config = dict(
    activation='swiglu',
    norm='rmsnorm',
    norm_eps=1e-06,
    bias='none',
    parallel_block=False,
    lr=0.00798,
    beta1=0.95,
    grad_clip=2.0,
    steps=6267,
)
Each number is 500 + 25 x the weight over its row's rms, rounded and kept within 0 to 999. Layers, rows and columns count from 0. Numbers have three digits each. The size before them is the row's rms in percent of the matrix's.

# layer 2 MLP down (transposed), 704x256, rms 0.374, rows 127-163, columns 128-255
094:501515535480491524538485495471524498476550515484484479502519484481520477454499457491503482512502552458503491533482514489525486470547493489489513511526586469504530519494508507487460515525495513482530476499522494498514464460539500545498504499510526481503440524511488484494486455528509541475484496500541501504500498515515484496492531461484522431499523510488520501512464468461495501511495
103:524455557459514506491440482455447524473464483501491522508494491492491538477482516455518552490494489481475515498438513491470502488501472538514457472528496486472511439519494501506509487541488539491474491538476496507551550503511527459519482526500442539508526493506530468453486499520523519487553552515499493495514528483511513470516529535535508504489503518516500499502493457489480466528493
091:485507483490464546538492462491501542517525532466483490527474451529494491441538468508469524475507515499521468490544526497528541483475509524547514515503470519496472465467482526516506488489517514517526495478473468517476456527496486520492489510503508474486511497519434498492493520527472571494512490474495487506510490543502515514440513452532506480496495535505481512498498507500533503529485
101:487483487473496488523536477467497511555532526543486516491536490468472491471489481510508500509437496482538499506513536505528532480531493480547548497477515522491500497537496477505518531440545463446503518525517502521522475508518511543530529481461489517527491511475463529512475513467515516503489476504488498515481473455490500494475542515499478526497474541500491514495554495539505545534510
103:574508468562531501491511515508480484539511520461486470499461511468519467498519468491495516499544479483502493494501504476500478506522561512508474508531500526471511509516467480442506469488458545508527518534469517468469502468491460531469526479450499524487457532501494502494485481510517490496492480513521512543523539521476502509491490476510474444447532475481524522510472493498469488474481
097:455480469488461500489486516452534462503539476483532481440468493483534468536505492495526507509505482497475504510539511484527455513489481496500482497497490552471507493474463448506494507461508481544523518523497492477508530509509516507536522505512488516538531481544505524490528509509500475539503510543484543510467509534481490515460502505488508478537531470506480489507493486515470504497475
088:519493586515558507508473521476529502518478474503544487497493490470511506486482473523453489511492495484518512495442452511450493465511460481504500504450505486522500498469525489496516510497474487442505544556517537502492565501548528469487495470479490497525521472523487498483519481531492498471492497495492495499498506502505503493516471517464498485534531507486499518489481478464530486480509
088:492497518510473505507469468504524493506471484441496551497497518493498472520530489524495517468471544488508512488500501497449522506453485492474495483490496528505484494489483500470524496501473491493487523517467522550501492492499494494507507475515432462521512497495493496506497540473527479503509511510471528482474474479470508522521449523505521563527500505548558510518537553489462507493544
098:487505520463514501508477524522511531481451500490474515519521534527479530510460463514526502511529513546440539508493520498503497520475491495543478551497498480511488491461460502497509514490508520533501476528512493510511444527496479491452492513491507520500495533472495527504497474492512479467518479500541500497476524488458507478516522548507497490476532502487532476488486460458532486473486
101:527504524561481525499509500512507556494496498501465479499517527506504534420499546451478519484504536508504486488426490480445542509513520500470512495497507525503514448489490491518527520554502499470526484472541520486506453487536517483493504503465505500495550471515532524515498515514495517534502541490483510519514527492476518520512496476504496493484532526515486462523484518476524516519517
087:513487457479486501527502525478472459452507482459513539487512490474484484458522503496502508487495464482482500533535494453513497536524514529487533526535501506508483524541511487523529529515500503506492532518505531499534501526479478459521501458527471517479513491476506535516488469489483490520473487538476526514469476478505494454526500478501490485498508509474515529547524475506513484492450
107:518490480527451565516470479545511511452494500473487499508513475484556542480514519506457490464476489528522486473495474491519477546558503491481494511449497503504472495508494473473514480459520504477499510520495474497506470485476508491474506482544480485472524536498500558470510491514505497488479475499511495489529471513496493493564485529570529497511485472533482485556529499505524520540485
102:499489509496456485502503472526490455494518564533508494498471474487544491527500513490470530494553499506529493540495506486489515452528486525462480499533501543448493453518488469525474443501530470501517532489481526519468524513492549525455549545469521472496511517494512555489490511530510536508474477500494510502499482494512479476522524495471508505528474447475493470512497447479438538482484
096:479466457469503516507543510478502489512489503481497463483533494460516496474478469528506487477506485500509476478521563494532502487496522506468517504488507488454508505501516480495471520511521492520498515481516511492518472509468525550498500510554500468523513472485499505546462527516498530477462528492540508485469475453494481529495504483556510529490506533507488531504479486525480486470495
101:470488445479482495553507535482520492529456557495472539514492506504486482501494468463482518480514471522507502537506459514483487478512510499491463516505517528489452480484509475511485492493486522487522468454458518507506496470480521529492492516518520497480481474506511537514483496482534543517487520502548536522526494526485546512501506523481490454509539477526501497561485507458485530489514
105:510461472480501499478554501480429540506479517511464466516514511479497506502465532481473484454495465493498479490504506471525550503483482483508531497503519513495480506522501487499469488477487477493494416507504502522507500477460526514433496533560504469509506504531500518526449485512496492508516529538504505478461483562512482506500511471492530453478475529452481498506506497467538541475504
081:506519472462540494477467515486485494537485475519485512514528506474525497489523500509520504450549550495506495514426483476524491493477505538553506443504511490501495515522489508490529512517472500528557485525522479503487477533534501493472525514503517503459499499519554444458503542488514483522484494539522495531543470532501502480445491495508521501521506463484512500524483527497497462514466
103:529512505487496503485491499529470506505527484499502463510481490504517550498487527532470480451488546549468528506456494500490448513486498482493448517466503523510516532467528484516470489499484461523483535501507520528520523496489513470462519475467505504519512523463472506500488513516482501509475422508493483446533478471478496517516522439497487527523513513459525511550510551503482495486499
094:492530507500495472469577553523522465495515519556535493487495488503523553482484536514504453514543446480498501511477491440539472496500467522532505491499493476465509528493473539486534507505517497491488503504487511509509476506449492495498535500490501503486486537506514492522521445513491464524492443498507513472438462486545494496475498518472525501497501482551487483497519503462472490497521
104:554513547499509474469515469510497527507514500488498480512509466488497484518490529514512461489512483511563484451534489492487510491532476492545540513549463469523551488518545515482518491539519484516487502516493495496469488513488454480497496533514493541514553483508508477499496497530446498480479454465506466480506508495494490457509473518483506492553515511443489496533489500521501472475492
103:496517507503483492537483556530517518466485539479467524476514521521556509507519499493508486455496516491492483463538485508533518523480487483508473484529452521495508502498481505504494495475476489538482501489497490516450513503523509515466523510485499544490525467493514470510548494441534502519487502487513462525508488530496505505486478506525497502489464535556443489442525496476531495535468
101:501496485535516490505513506496498540498483532445493523423505525472522505489499475476494456517501440512506512471504515499506526492537467484532504479460511520505487497480481480505533482474485537532491506537500534534428561497507488498442463494515561523488505455504518487512520499490498490518526486544514518498509470514503517506513458513518459522476494498489526475512478522503469527499500
095:505521496557521496521423544483513487492473465456446544514481475513497490494500495493498455500481460450511503473488512524525475501496518498452490480495498495465494543487467495523554525489523512519489513555507506514549517485488496526512466465524488479519469506519465546503522476448507513493508515465523542443490492519493537519514505498542542501459468494526541516519505516505477509499493
099:492514482496513465495560510513496516497503503499513470482463537529483436487520536531498482484502491499511507499558538511470495511493472522518536518539522550475501501505464525470501495498478530475493449471471542494478513487476475478469488542499458481481501464453517489469495548496469505486488487450485480486529570496470518510498502486511479509526505478492501503519485481534479523517497
101:473519510452474479425474519468505492517520471543508477508470489493520545439488479515495487498495504512497472493485503466495524513521445552482534482496521523488526500494525470493539486544499516540533491507476493470544457483462494511534498482529501535517531458479500497523491430529443498535478504510552516562504543471507488516498521514511476499477517489505509518492506505514480504486473
104:491470534534502442450518484512495524462424514523493481510514472491516507480468514493506490494520544531518533512546478485549500475540509486513462464468538514485461497440489474548509482466478482540476479473547507492506512482518496532469494525511511490509546481502505461488533499496475507489520559486533549543497461494537489503506503534449502477508511491528550497575487515512499510495518
096:517522472506504510484516468487519512517543555503521496555535521451489511455482491495476471488522476496488506478480499545500523513523506492484497514468522501477535515517494498515515528504482494467498489520540510532497499487491501505506430527491464509501485469515500439550517495524510507494483513481502517480496467489494462519500533544473450487469464480529513483441454527471496542477501
104:482528521502491517528499555479495479528522493485492515537455499529499506517527532490477514511561536494458495459510483509512481521483489459546513490523500501474476508492511510519494548551527495478482553506513509498523487528502473500503547491490476462478507469524454534472510508432487512506516513483495521521455486499457495521506510513489469467526497531506505533503493493526507494540463
094:495517489528484550518539494471472472561503508465500528506517536519489455501532476458497516518503513463465498489498524502507505511504517514511488477496498473556487498490483522498500483511503527494486485517501535527468513508523470555524475498498495491505540525503455539481542500472483485516493529475464472500485426505482502491516515490499478501492459539485512531448493515488519536517515
093:511531550524534484515513515480520493461467474529473498489471468522518498477498549547506526523465522488521478498517494468518499509507522543485477545497487490461517549482492521467495506487471500471511528507513484499503493494511506476452478508512511504534540491508477517519520480508532491508516503485492489476486483471508505526459516512501518500477533512474510527525479503539448519511463
095:474523522540485497515456463500538539479534502486500492461509518512468497479574513526498476527559535512518487538492491505487508521529484499545531482454518498491500538535491521491512491515491520532509499491498537507491497486488480489491526501497511527507470480537450476561522510506543484486482492519555481535529520522555539477473482510516435496520494525517493487523469480502447468473519
102:493484504509506496486478496499463504495491445511510472507516531495500510475468519529504498523500485507496468519552525501493455479473530467513563483516513482511519521501515466494460469485492463558525520474485548441548475521481477513515489527496580453531484519506498457535472509472507497512484538532504541526509476487500494535498512543509498512508519501472454554490523462504462512455495
100:462505461521511477485463491520492499486485507469511484478489519533498488489512485527493505483510505518524485461480506515508507518462523468501479497557501527486469476497532511519498534541521510443509546507527496517498475461448489505551501506490543483475535556549488548499507498476484487494506496482524489485492550541421482518505492502499522516509469461458499507501517463507484526480491
099:521523529493550488538495484499524460501501513501478540497522530504513511521470481429497542489482503480512514520465477514495475497511475471500499488448517466532478491509462497483464485516487518488488541540507505495479458525504482533516479466461527515494467500503498481505512481478464497495476512475482517434492515497481502460493501460531507524491486503482522496506522522496520497507493
104:492531574500499523489455520487513497515499522472493473514547512512464523505469501478501486472492478523496533574525541494496482494442510487557478493552511497484493528491539470536496502494486487499470501519514489492587522469500501514468522481522499497479524489469531510518508489507494493495509474497478465555516502452511480499546517529499474503493493508487493516492518499493514533499494
102:461522480559510478469501497564446517503511479542524470529504538506489489469507458471503507503523487490492502533477497503461482523502493506490531517473505501488479505470471480459472469474507511485491503492511527496481525496472526473488490525496508540489452577479541461501473506453515481485541533530507489483503532552503531483468520495480554474532561523472533533484514499495478514497520
105:494510511507473477497495493447505522509504488485475474543523492479545549500491519490484459486508507454484529529511508479564454493509512498512496529558491520503496498513460488495563535517487509530497499507500475520465511535482525539497489510479481537494496492484424466481500526517469471427463488498428476473496527513479479481458471479461477481493474511497469490484435491501496429478510
# layer 2 MLP gate, 704x256, rms 0.498, rows 128-163, columns 128-255
105:509488500495503487518483492523499454518492504490488474543508588481504495512525509479522526530513506475501508511495487527478532472477482506504508484524474506523520520520476513495530493503519532479475494481536468562490505500534535509476494559474498520539513485519438476532481518557503505511520538501515500516498487492512498516510504472515510495520475484489509512565531540511498555490528
092:524465483486481481493490477481515547492509503465511503496519485478494482514453500478559473501516510504468489482492487504446468537485502490489485490500475493503505545474490517487453528515496501459485501534477520510477550491482517501506562498452502514525515515518468520510492499520531506460479492454507491505530491528475482513489456473475520523461532493504527498521485503480508536430479
095:500469482477500500509502520486497489531558482519513485471521459508502562500506529509549490518436486476503505500498510476490518524472516488481502484506485492472444526496511497483538476515543443464489487505540473469487485523499532536507472506527461485573536521511511488481482514480468511529538519515485506435511483506485521488549509507471492495518530564481453509513505494519457491504509
093:508451488568537508470497486482501516535521524445461490511530500459514492506491443500520484494532516513485510505497432466503483535493519490479494504532462513483476513482494524466508501532462491504466474531525498517498513473478535475499511471527505522436508446509509502495542534478565484491489524504518474486514443519513455476490462531503522467506471557491486528512525460491476517482510
094:502423488485501494484489460494468498524494554515485465534479480487515510497482478482492488495485561543525504520476521507474538482537513480520510501496507551478495504486475528481525447533503490488505489530479470542487488543485493502485492535497532520484484485476552530468519463531479501490503487483505519464477465519450501414508538517493489503554538535511494518490515453511517499483502
112:493472508521475494473501522539504491475433525512498469460511481484494461483519467523517536503444502469516501509519519513454497516468503512482459501500481511533505472509527532497473439529500457483502515503518503523513512520509478515540500490504474467530511505501450509528479463447513467513465496503466521553464487502489524502522496510474514446522496534505523503495480480579487480550504
086:502486463516519546480494437485507519516513498463507491486500486565502538468483493477500507516486519519523478483484554517480469487494539468481467544489488482521519520455500479482499470531504465481527505517511526538501507514489501494463514516489489466498556457499499511490539489498463515504470500486502518476494544501483479505478499482520523545517504427503477446530486534498524533515513
101:474506463502495523508508535499479465502519510542540481528458514513486530518474511531502464463507555498544454550480453467519536457484493490422486479488503501490487458498501501459463505500487526500533512498487462514517496508534486489492565478490519535499427521507478511505474492477505485504549496506529466449516501498507430516537492489491485540476510491480478483539476467549501506519464
102:490493509508525495559548504484501491450478524511465480481529490505511519483519483476530510524498488501497514476486457495510462528517455473514501502500489509500502487471534500499466505499519486504506493519448492493459463469485526515525499508477526532560501524505522508496493507544466508486487508491546515488497522475443495522499521476501533481498479493469505498468522517472489506526512
102:485511490518467514507500519507516492444537486489466505492462524497490489486496496499479469489535473525432501464506463476513523518528529479538510518508489471496483501508565516516466551492542466521487457499493520507512524451486518441500499496488501535517418507482542488549516504476479512470512471489479500501469448492513517529495451527553523494492526459507515504517488485502485446482493
109:479513527468523493480514483474494504455512488493528475480530481484499535469486522497543551512521493446487502496538483485477490478537527510478516546462461533488480462526504477496537513500497461522509479523523496455504499466538549496512496472523502474445515487498521493535483475493521462500516480528522493458528471510517492539525495492552511488488514475514470508487498491477505520514496
098:518484480499478507478454469482533452486496499517475451463477513493503496500499520530480507476517503470490482493483488548496565497491475501515505473482475479502503535491516511500517492493532501491512517481466460530507450521489438483500571523473517494478455492485499481494510507436493473533523541542513484514523526484574531480511467487468510493524516490514502488496496504478508486518481
090:530474554475518470512485545495516481486533543465549465532532524476515534541442491482489507458521519470479516533523487521515498478494435488485488474502507500505498508480520505460470539467463507485521485467509495527465512491511493462525514498479499519476497507503519533503466492493520523523482493493473432506483527546515526469488493515503527515514494482477500502488454507455468497501497
098:474487509502464487497509509512496508512522538476480513536506466474503481510518485502510526510489467514493479518510460502488498444475509557482521469531529471493513497500527486514549499479499504486530478460494523523471457507524551551538520471521500512526555533466466517521542465515516532489528539485562487484480506512476498495485529462504516501506464479499504501498478491505484483513490
104:467516530498503506478477522541533554517471504453493476493493469484501532473488532477533519517505483448476485526532510502525473520477501488483575512439494503505489490510501487497522517518521537480444429457508513464560502518468481516557531509486471479475501467507455496520534508505509489529506484489547474469489455495500522487484475454538515476494508527499484506502521473480509452499449
088:520511466500521484479508488538501478512513500492512498511500483503517445513440494559476557532537502519500507480464521560510512485501489522453532492528516509498487544504491482491498527499465501554487449509515507473452458519529516505474536483518496489501501513443493506493485497497485529489502502500542530532530530520495508505545471471489487515498515475449525492475537508503511514491509
095:507498503534533494496499498491525474462464541482527523517470492544492509491482521506500489519561517510467518547454512550498466453482512522497438463524469474490542459513447472498514537470551514488480525495472472499507511513468524463497505456538487495467539466464491526483496468487497506487483536456482490490453533508541493529475500487494496498491490498479518509502519510473519512484489
094:482479510500508483481464509545506503513517484474486486555475510500510478492536514493493463495576480499490487469482498519535479483481504499519502528492475525477499537535504511437514547482474501459517535508482485534485501550499507550502504514487464504521480482467473494511525467523506492498576498529468518465491492525519513509529510494538515555496469517448488523563526482505455513494528
113:471493488466459506516489493476494453488489530537546544434500514518541487514493509479503490476558515474492500465503521449501478483498498521537486500502491507473530508479528506491490465479563506517475538497461510491497466483538544500478556499464495491509476493486501501493525531500564489462478509510494501504519506502502487506480533482505515472517493536525502472471495499509526509496503
097:494487477493531491485488468467472476546537526562531523483494481493501505515512524495540467520524494485398485534489528473448483480497551479499478495476491508524481539519457528518479491494498453495539507485537481519518475480492475511530511498489515492511486524518513490429481475510495522493505518489519526467522500484466520500533463485509530483515500519463522523513506484498491492506554
091:539468497509522554540521503509537523493457488474504498575478504513440511488514483455503497475484568492509475488528476490476493523521497500515512498544485483528526492505485495509486542515473537470520511475489496482477490509520478468505522447458518486544474486447499494487516497506536495476517496498499487508511486504541500451486545485528506512506493510460487529537535427461487470509486
092:461485488486503477465494478564499472499509480496488484479496508529513490481542485557504497513528500496465489523503479518525543470509463470538480510513508483521490508516492443475528488513542471517485513483511487485497569482535467465525481498515523476513493498500493503479454520516473463538453452518461549452531505514493527478508508496488491469493474538471512488512500490513504478503467
105:519480499480509500482493468533485533461488494499486521486519496506436477513506564499513490488473544508541449521480549510505464486484480545444526491523494557489511516418502518503522511478519482511514430486511517488503496504500500502519476468493488485486482474501512536484504508496478479477515556491511478492497490513500500492528475492526518509441510527500529466467521513472488507536467
095:531535504496517473530533475522471504480472500530528481500579510488508512500565502521497483513482465518494502445501493525484504479524494457508552511481466460491507503459492507549465494517491535472501503505522532524503513499521506498498522499481502481514477559499520489478479519491495504469464443466480505464517479516494477505514546465464485524511540539463470523476498485505510532507488
097:507463494513479504526517491467474485528482468484535476444475518537456533462494514513484494513506490470515527573517475518521469510507473460514536502499498547464507504455492490544499528500488512496478497463473457521468455487469457504552483553505527537528482463509471469450503509496434509528494451535515502478515515508488494494499471482494525506484517554517466555513507469474492485539501
103:537524498519483503481538541508504510432524498488478510523507495541520526530520502543465492549514489516554464508486486496490525468463440519505466504522506503484487497498510507493498512472542499524516508457521479532506465554478462480510487461497490532494495488476514550499487522532519530511516497497469529467499512515494495496528474505478492491501521569472486464494517490463526509489491
106:507493482532534488515499511478501539520552513518480535510571511521542474508506486533477494489464507524480481543477470515536493529497511530459514450484497528551529564534464492529528482459505502509495522491486523525562463528488484482517472495511495507502521479499507545505469435476547527521496518523519504488508484460514485500491515481496517472443527503490504474518513527527496506491474
089:486500481496561491501486491477511504522504462496482519543469481467521497521491519499554505521491519495526510514501489481483495525507468479496509494502452489491508450487499512464513549469481479503526541500473426507504482482496501510482511471515519535521527532493478504507557502480488472526535495482461500466490496499517493487488463501496457554478489468518508523538458488457501536487573
102:518523475463508540519468467491487497477504465459438491514506485501466448500516440493484514513488483472481454488547493477498491472460519493503502507504458521524522497521481533518482485554482545477516525510541456510528502512478515532516526491487564437485488503445466511505491529518529532525537509493512480506463499519517489504469449534499497481501455514484499504468484489495497533519509
088:485466544497525514488483514497503543529478516500470549470506482452535497501485510477540524522442499481492475467531500476534504503538546471516502505504520445476522509511508500483488454520430482525508477513506493492515509501467533538474535521486510516502486520520499546556481485495450529488541501522494516498517514506506510482545509526502511527516542467541488507531477501495433479498466
102:465474486512446524520502469525420465498469488478494504482467522474510533500517435521538485531497476494546501472520504543496483495493515441496521522510491447515494538488487528533482495542488561521550541478451514482469537495484544493467555493512510496510525514507515466497524504480577523503450511479526468484499500478517514507522516507510495507520489544494517492515529529498488462506479
103:470472500524486470491467505504521486556459484517478477457527478501542502533497484462493524508499516493515497517561511485479536479483478461483488489434492524451514531504504523515474537488507481496521501526506435495499551487479471539504511503539494518475509493492491515504508477518523486534504479495499508542524483494505500524499514447450529450484551500534506506496525521514514536501474
107:499480510502528533520538529482532498506475520487526495521482483540558530497519529515481503522489491512515526496474492531508541472545461489511482532526461483493528486501528490525474486520553487495502476458512502526505530520493466482491505498523477490514473487475550454529525553467547489511536463499516477481474538487517498490468470481494436506496494513549459516560494479495529494471460
101:522485499535484486511512473480471520473532488519475494481464499501477456489482521531484444488503535479466468517523485512459485537484514507522505521495489486518512494521462529534486485506515496486496517473483490516487451513505490472523496521488548512531459483535495464500532484478478474485535546501487512519518547549508469517460442487520482495535506494476469506545508505495500487519463
106:499487488506513493464496493475533505519458534494475500531497462467487506504538518516460505456532472492485480492487498521512495490511467497545518527526491473509470521508541518473480500498551516494502489442494521480467507500488495508522460517501544539519499477522531498477530511489496428503488522510538459481492579505515506488483505477511543462506496466475466516517552502498514493517508
102:463494485500506480490501481508534509490492524529516498527500485506522497498530557523459485484507479469505487492490490482494508529548497485512506486499534521502501517509470497481539521522509509503457523486550504515509503517523566526482501510516470461530536552523498543505484535501532492442487484488487532495499516551543496509472498538537528498535528532504516463505462487482506510477501
# layer 2 MLP up, 704x256, rms 0.512, rows 128-163, columns 128-255
107:506504498472534530483499463468483519439519511484485520533461550509496477513441518515504502491506513465543543517504496504475508515525534522468515475478478550466523482488531499502495531464488505491529501534449506525485523486517516513486499507478458491512451491486478536539500507498480485501518534532492494484520563531495537460473519452486472510439505492500524485525511430488474527490516
090:521486482491442486530499468482527486504496530471515482484557486517483488514536547462516506513555553511496473480477473548457489487468546499496518499497508477526479532478522505513514541525490455530468520444532516453485517509564515477493511516511445483524492471496493469483499474521502508495477486507525476503545495485528499496480476521542499515499474483462497505479506544537510518461486
099:485560515499508510480511508492507519511504497526517508499503538485490502458532480537510474541514468494502478513462487503502463470487515485466544431511490486506469534538511523522534464504519487481525548489482500500463506559515491473499500490483503435530539460502503510507523513496522510451507500516466493500538504523481493513551484516502467498490494530478443488536513515529439511517506
089:508470501549502498480487504520545523491498469488474485517453537523475530415529501470502553526529478499511513473492452474504460501472511484481529554470457512464502492489551497461465487495517520516560481490500522509491484526531511474507541456474517459504487477528529477538508505457493490528517523493476527506477499527525480476507474502506503489501496502482482495500485516513482538467494
094:529475420506437495524502498514494514513524478535508504500511413528546520522493489511461509516488504478524496508535441552483514529525502509525477492476480538483526509516477500506520516469510502487472467512508506554502479483518497468487478513496513510469480511476509502481459507494522474490501522522549481497462503518485525486536505507492504526545504468489483492511496516470501505513496
111:521486496534485471494493509513545505503476503479478453501469462461492484470483506510492512496447528432505499489512499505502530501491475494477491522502505461521492478498511512477509472527454457487477523503493482487515548487520483481543474474490479465518505474516469533499529494486558491506470487532464535508444490502501525512518518514471474441536513467486542470511444484547484489533506
100:501516463515544581477498449487516523521510529477491470498468493527500545454475486482510503535486512512480461471481527539472490480481525472474456519478489463509564525481489486497490467517486482491525504540502492534487538490499509489502505489481489496498538521491473513461552508478463499513496479453513503465503522503496469503479499498503506519497521465492489467529509504518515521487547
098:479500516539409528509486520511526503524480501487475537517520481530519451449505483504478508529500466497515512459548498495504479513510495523543571514474466491513490489503524530496543483506509508501482480492478518490509476549491496516483483533500516494533503486514507480547492495497487509483437466506527521499508505508541545449497461519565499489527519515526509513523507529449499529474505
105:448487502526464505508450508489484473463581496523488518530489464500510503533523502502513484573490469509539511464492511507474503484482456509476512510529533476480510528494492498455457512477515535517506484499545521441503531523495523519499507492523500452490495509482532480518551544489538473549478521502537493514477544493495499457496497490511491507506513546484493510497490484535460493530471
101:497476500507485512476496515501505484534517467491480513466480546513474548553520461495511483487517538515507482480490465521512478424529469460504473484559501495475490494504502473493465519493505464481544475500504503509488548529478464499484499489545480511528503507489546489513508506507521516479520451493521468529495445459515540522478470516510520446471475482452514478452484528532477476483479
099:529524554505489489483534519444495472531518477488508503496507497536510495520549509543528488540509527537487509502495473501485507478497548537467513484435498516514479573493516495496523508495496477465477465517509483504503484498524490501547528496471491495504496505492491457503468494509478527527506516538493478454463544497504487452488504541488534508500503502502490437509555541499531561512490
094:484491454542540525561546487496535525531518495510488493484511529479485493479485499480495520537503522505514473523532465455495471527486509508493496504531509517475500476475535438472488485494514477527522534515513562505508545460515527516507464468495442468513530456520472488492490505562515482534474525500494487500489475541479451505483486509490473511503496463487491506498474466461468499473508
089:462520519539497540525506530523547501492509527504502542522516474499522477506500523525505496486492513497506473499463474474523548519492534517522525525538424497513511506489530508504513486498523512521533513528491516508514491455521486531521473494499514486554524469495497493471479487514517535475489495528516530476490489471452483506487497540513523491478452495521476486539508476441533485480527
095:451482513543491489490498472469467496495505513517534503495497510543501488529534505496494480499489479494516510569480501519497485490472477547504486502500531526496511492459520497508528490508502506485474443491456501490525506505515519528497501474529492467499491481502491511503492512521514423469491505542494525552481514522485484471503448515466514479471489504488515505507479503510501500555486
106:464506544498521478530488492536534453492451469530515495493491479500518510481530516490507510493548542513507505467479484510545537491505476539507480452510450488508502485491468519529521513487473483487434485545499493485520524519495501489484503523496519505498472479493455524492476495482503467523484496489483526552479481489512470526472489490551502505489523498476473476500486536490562514502543
090:495520461494565480496490502518540482498501507495493508557521506507528464512477493534493513529556510546544516455468490532527537503504499507447564516511502546497523549484470503506522529493474509544486487522507467475456481513504507533473509502495488515509475502486510468492531498480476508506489502547524518513521532522506514535524516483493515510488534492424497497484514522497519518502518
098:497493482480495505527455498469478545483492517517547485531485466505523503479519504532480505509458483459451501454498481520479529502498488497518434480465538519522505494475486524487446499491463512491496504499527518526487495502496486421527513527492469496532508518468484525521507516464527511489466498488518506475495466461504497496498508459529491468509533497545490487494468511509444484480468
091:498481490467484492503492510543481515466481493488543500527515500490494499452506533527479458504539528532514515485478547475524453477504515485522487492505506493542471504460511521479494486460489505464484452522489508503480482505481480496489484486511466485496490534456483483549490463503503521517507475504501488469502454496485498533515552520514497516478493488496517510492556515528433510491502
106:464494473517489484521483512521453445481496551503527513456530499510514492491512510481515455512501499477509481496504508482514505507520491514485489517498468522507498506515505453576494492514507492519456466532506490475458479531574459472525501462574532500565529478493499474526449474502527485477519452431488494515523480506468493495505509488519479484464492482533544503493494569520540518497512
098:480501508490525477450520508522461482481500490483490499491462541486510482518517473515498520451521518548468530498515510514502511512490471523553496524477488496500493492504486544484476506506500536482534439469475496530573526518466500481474495510495469475498500509481511474493504528533523498515497490504515461551489484491504504496484515527522529548479469480526469436518520464456521491516488
100:445507544478495480508492498468453521480468478505479490467533466479493504467476533502521489506491481483501524506480485528506528516528520534550485491431498463470474467488515460518498494521498480499446498536468495520549463460511536528488463493457496509504493482539527524507530492502465485532516503516543536514484505520492496525506473496454488515524498478548491488462472530540533520497549
092:480480522430457559497497492518462528504497508492520510480477503491506499517494498536513481498505493523471479484527498432521512503475473492532583505507510497508458513489461515478469482484452461510515456500532491459509484498514490526529514486475526551488499491535530492511527464508491485504490508520530444517456503511499512507493497496462484459481537499456482492526517516530526488479510
103:505458485485566513509499498497503516506518512510534442505498511512494476507511495509494509498464514507516457501528538498557513547510480525443517495518489538486530551501424516502563485517542520493482515490447488507497501541529480509523516472501517538470489521510542491479518513488506463484515482489485484470505465506515486483521520498513481490499491526498483496494479515509483491533530
102:525484501512512553497501463523478511472510475479495519525507503454516490456469442488485520476512498490505495490537490464534499545505478487475537473485490492500469457529517519507516505523515512548518494552431497501465488447510524473508518508521512528521486468481550515489481488471475502482506548537497533474494521516474467498463489525487485463513456490514526496486479482530514509482507
101:488536479480490509478527456509523503493528473504520529502517526481523494518484523446536421530514525505463543480487464488517499502506550460483494498484516485524536521529508439483484554514479532486545477462486518478484462513473480498509545463507482545493522534508517490526509541517489544437504575477486509479503485455527486504482509496501516548461533504542507495507504488534500506506513
104:456503483504463498458466507490507512471450499504493504496502509460482499529487504493487491468490481466511514546531493511456490495490477516510496491511518492541515523484485523476517448533512485450524493533555486478555491502468496461468502507487518487500480509482524517498526444525510538469512495514504497456510488527511515514509475497524522483448499485487501493542493495505460484474500
101:476510506465515513503488509486524496489518519503476518506509473531509480485519493515464485496501462527472525471498520496575498513485474495508474503512477509531553497476490489516466499510528472482485502464469549519513481481474526486504498530472490523482500574496497484512486497456547492507468511522530478486494480507519507513510483502511527512492545490525482520505484501493536533535501
096:469502487524541540507516483495502477508475478506468514507478489514527475549550511504513537508506509498509493495486508542515517510523496496525528495509447496489523477445497533506515522486515471477515502477492479501483486495509512513485507490500514488533523477494517539477524534490474487539537535500446481460482504477494519438547533513470459515477486505495484507494441476503503509502520
097:552512484510483533497497509503503471523495488499525506538512493498521557506443540484513496508525484500524547518473521517509512493511505529530525464508495463508509475506501479518523508481506463507468488475495538523481471482536532452501497493527467545500496489531507528525493522502488496525489467482468481506510525508501450506498522542502502533485484462494524469523485528510511476467533
090:475543554514500478516482487511526530503550489509441509487447499465495500433491503507502558484522503479485475508494495461521492500482503461539504512492486505460514517553479464489499484537511531481529494486548516524510474492477512510497461561493498482509507508503498561503516512488467492539517475504520487500482505509483489526504516524501452506495493472498473556528494480476472501489517
104:511494503522489472490485479502507483472508495461495474510489498490482503491542453460547467476501550510500519484517484489512495499534486477524523508496473482511508502496471475507491483460517523480454533486497506486502461503469504533490505505521485497554539516534452482433542474506486513541480463527476520526493525502482500484558503488495499500459472437508516495560538503475499470473528
095:509473553520528495500493500516556487518514519471472513534543518514483466506511501505498486500485503518487508527528483493491473462505439520553523505462507501453495509548482527548498531515511517504495524492514449461466488535468508492556481481512508518513522503476462525538473499473501471526517474487516489541506529485452453532477507504500564468496493503484517507508491523479470514458498
107:448491504483504552507516498470490532515549481567525512493501486494524496519482486507476502505470499516505504520461484462537528483461456521494513487506463481485519496467499552418510542485477471511508508506499491510506484484512451511530496542486465504445528465479475432530524513499532486461499535480514497527493490502502490515501510478475501499521496504486498519500505519498492515520492
110:512500497493540464462519453491528488497492482507471535492492529522497490530481554503552483467548550499513484497536478494447482511512536502555503504513515480542479533485475484487516493496530445487484555521496491493484503500536497498484496500477522462544479519529489526534526500500504479481505488477497542490486468478491546516499509519548567515509497528517517531473526494465478474498533
102:471522470514517457453489518480495507464515539497499478488476509469480456467491524521459502482510495491464465508478503483487435516492521505494510526502525530491514468478477511467485515497541506511527460466526488504520483496499519480497486494545490528475454485482499521512482485478521489481536453489545493463523527496499497515460534509488460471507487538491465504527539504435487499505504
099:455502493568501471501505534497483490464487510461499560503438523474465489488491512471551517524526495515503521519506514494495463489500493481506468498506519485513549466441556507500464509489528510496490529496440499490511518498485491500494537515481552482505465465479532480477503491492483532516506522496510512490485484480517490508484492465511490485472490473500483512515500464507477521480486